Weights of a small transformer language model.
Size: width 384, 3 heads of 128 (1 for keys and values), 28.3M parameters.
Architecture: RMSNorm before each block, rotary positions, tied embeddings.
Each number is 50 + 15 x the weight over its row's rms, rounded and kept within 0 to 99. Layers, rows and columns count from 0. The size before them is the row's rms in percent of the matrix's.

# q: layer 13 attention query, 384x384, rms 0.0337, rows 118-120,245-248,373-376, columns 96-191
# k: layer 13 attention key, 128x384, rms 0.0336, rows 117-119, columns 96-191
q245 119:47 50 55 53 29 20 22 29 63 16 50 43 62 63 41 42 68 51 38 19 53 52 50 70 31 68 75 39 66 48 48 58 44 46 54 44 56 63 66 90 58 43 45 84 46 30 53 39 58 28 58 78 46 65 48 66 29 63 56 21 38 73 70 65 68 78 38 61 48 44 51 55 61 55 48 44 36 34 38 55 31 75 45 53 57 43 44 69 50 53 70 62 34 56 67 65
q373 090:63 74 55 62 54 30 49 50 30 45 48 52 44 40 61 49 85 50 53 61 32 45 49 63 34 49 59 58 57 49 28 57 42 52 77 25 47 40 36 64 49 58 43 63 35 52 51 25 74 53 62 51 48 60 52 65 48 46 56 33 79 65 66 43 60 49 43 43 41 71 38 59 45 45 49 37 32 40 49 60 56 31 42 59 44 62 48 58 26 32 52 18 41 25 42 68
k117 120:05 70 24 29 61 30 43 67 51 50 36 53 68 59 40 56 68 59 43 47 38 36 46 64 62 41 63 38 43 40 66 29 59 45 34 56 33 47 55 42 55 35 36 66 81 55 32 31 17 47 34 70 67 57 45 71 36 53 76 56 72 49 73 59 41 50 62 47 33 53 69 47 51 41 50 62 50 22 47 61 60 41 40 32 63 54 52 54 35 43 61 48 33 66 50 34
q118 107:16 53 56 63 69 23 59 71 98 25 55 32 51 35 36 58 95 60 02 43 45 51 46 45 67 41 62 37 33 52 62 49 40 44 41 32 19 47 47 68 77 56 48 45 55 37 70 50 23 28 51 59 63 59 18 51 37 76 41 74 38 51 71 45 69 57 30 52 41 47 67 41 43 49 78 59 45 39 52 66 14 44 53 50 48 60 37 51 48 53 45 53 32 63 65 75
q246 126:50 24 41 58 27 53 45 46 63 39 49 31 51 24 56 29 40 53 48 62 47 34 54 53 67 21 47 25 74 54 78 53 51 50 81 61 50 82 61 77 67 68 29 41 65 64 45 58 39 51 61 40 65 82 41 52 47 28 68 50 10 52 39 38 37 65 43 51 16 57 20 66 50 75 56 41 52 70 64 48 38 53 56 39 49 42 70 49 52 59 78 48 46 61 58 53
q374 086:15 69 63 57 47 59 48 53 52 39 68 23 70 49 42 53 66 70 60 26 56 61 15 46 65 78 53 55 42 67 43 69 36 68 32 60 64 75 59 72 47 74 72 16 49 50 58 41 35 40 51 58 24 48 41 27 67 40 64 43 40 82 86 68 51 40 49 55 25 51 72 46 52 55 39 40 49 27 58 39 48 52 43 36 39 55 73 81 55 57 35 65 52 54 64 53
k118 123:41 59 72 53 40 48 62 43 46 54 54 48 53 72 73 56 52 60 38 50 63 24 54 34 48 28 31 29 55 35 58 35 48 56 77 54 33 33 64 32 78 45 56 56 29 44 71 49 54 56 43 51 76 62 37 55 30 51 53 37 47 47 71 57 53 48 16 57 37 56 61 72 42 49 75 32 47 60 58 66 40 65 56 59 39 34 71 39 73 62 86 48 42 58 45 63
q119 122:42 67 44 12 50 42 67 30 62 73 37 56 54 38 45 44 44 75 57 71 37 53 38 29 68 64 41 53 42 50 61 44 50 51 40 22 63 67 59 57 48 26 52 29 44 18 51 52 47 49 43 28 50 61 60 48 47 31 63 59 43 69 44 50 67 59 60 50 61 33 54 54 41 24 54 24 47 58 68 65 44 60 56 41 55 48 47 79 29 37 35 67 43 60 66 49
q247 114:62 55 57 28 39 40 85 48 46 39 40 55 42 43 55 29 32 67 47 52 41 44 49 57 64 41 52 63 31 29 76 54 56 60 49 48 45 45 40 72 45 27 45 56 71 35 54 78 40 14 49 65 38 63 68 26 56 21 44 53 29 40 44 51 34 73 61 29 55 57 51 59 75 49 34 57 28 48 62 25 40 60 65 33 29 42 55 64 46 58 43 55 51 38 81 39
q375 091:55 54 24 55 47 36 46 28 55 68 44 59 40 42 47 84 76 51 23 71 45 28 63 54 38 61 63 62 64 59 42 26 61 50 67 57 63 37 82 55 34 50 29 26 23 60 51 44 55 53 47 45 55 46 53 68 29 37 49 71 46 32 68 57 46 69 54 36 70 64 57 51 37 36 42 44 47 37 31 32 40 35 51 43 57 42 60 49 21 51 47 44 49 52 50 61
k119 115:53 78 26 66 44 14 83 54 73 56 35 26 41 49 36 35 59 48 69 55 39 52 39 49 38 35 58 22 31 44 42 50 47 26 59 62 55 68 31 59 23 50 67 42 54 47 73 60 51 40 45 37 09 75 58 54 39 46 29 34 46 51 59 42 48 57 37 47 64 60 54 64 38 47 28 41 37 48 88 49 62 51 66 28 41 58 25 53 72 59 48 57 69 51 39 50
q120 123:58 53 53 40 33 53 58 52 67 29 47 43 38 60 65 63 44 31 31 32 37 40 45 66 39 48 65 77 44 36 43 46 40 70 72 51 48 49 50 64 45 44 07 65 32 44 78 37 45 47 39 47 26 40 71 56 66 28 37 72 65 50 82 46 38 68 32 92 44 53 67 23 42 48 41 53 47 47 18 37 48 36 35 47 71 54 54 35 59 45 67 72 50 36 39 41
q248 111:50 52 35 43 56 42 55 53 57 30 48 69 51 64 85 51 56 50 58 43 48 44 58 49 32 25 63 65 46 52 51 34 66 54 66 48 74 48 63 70 39 37 53 81 27 38 61 66 65 57 39 62 54 50 60 38 47 34 49 42 61 30 71 69 81 61 53 48 46 86 32 45 52 51 48 58 34 57 34 30 42 31 39 57 45 45 55 19 49 24 33 80 38 46 62 68
q376 093:61 50 52 63 45 48 50 47 30 83 59 51 49 66 50 51 14 82 67 31 45 39 52 64 47 52 28 57 57 39 38 35 35 63 86 74 70 51 55 65 54 37 47 67 74 49 62 73 33 59 41 28 29 42 63 40 38 53 55 39 59 80 68 40 47 46 41 39 68 42 50 37 38 27 72 55 34 37 56 45 56 55 42 52 76 57 66 41 66 40 62 64 51 26 44 47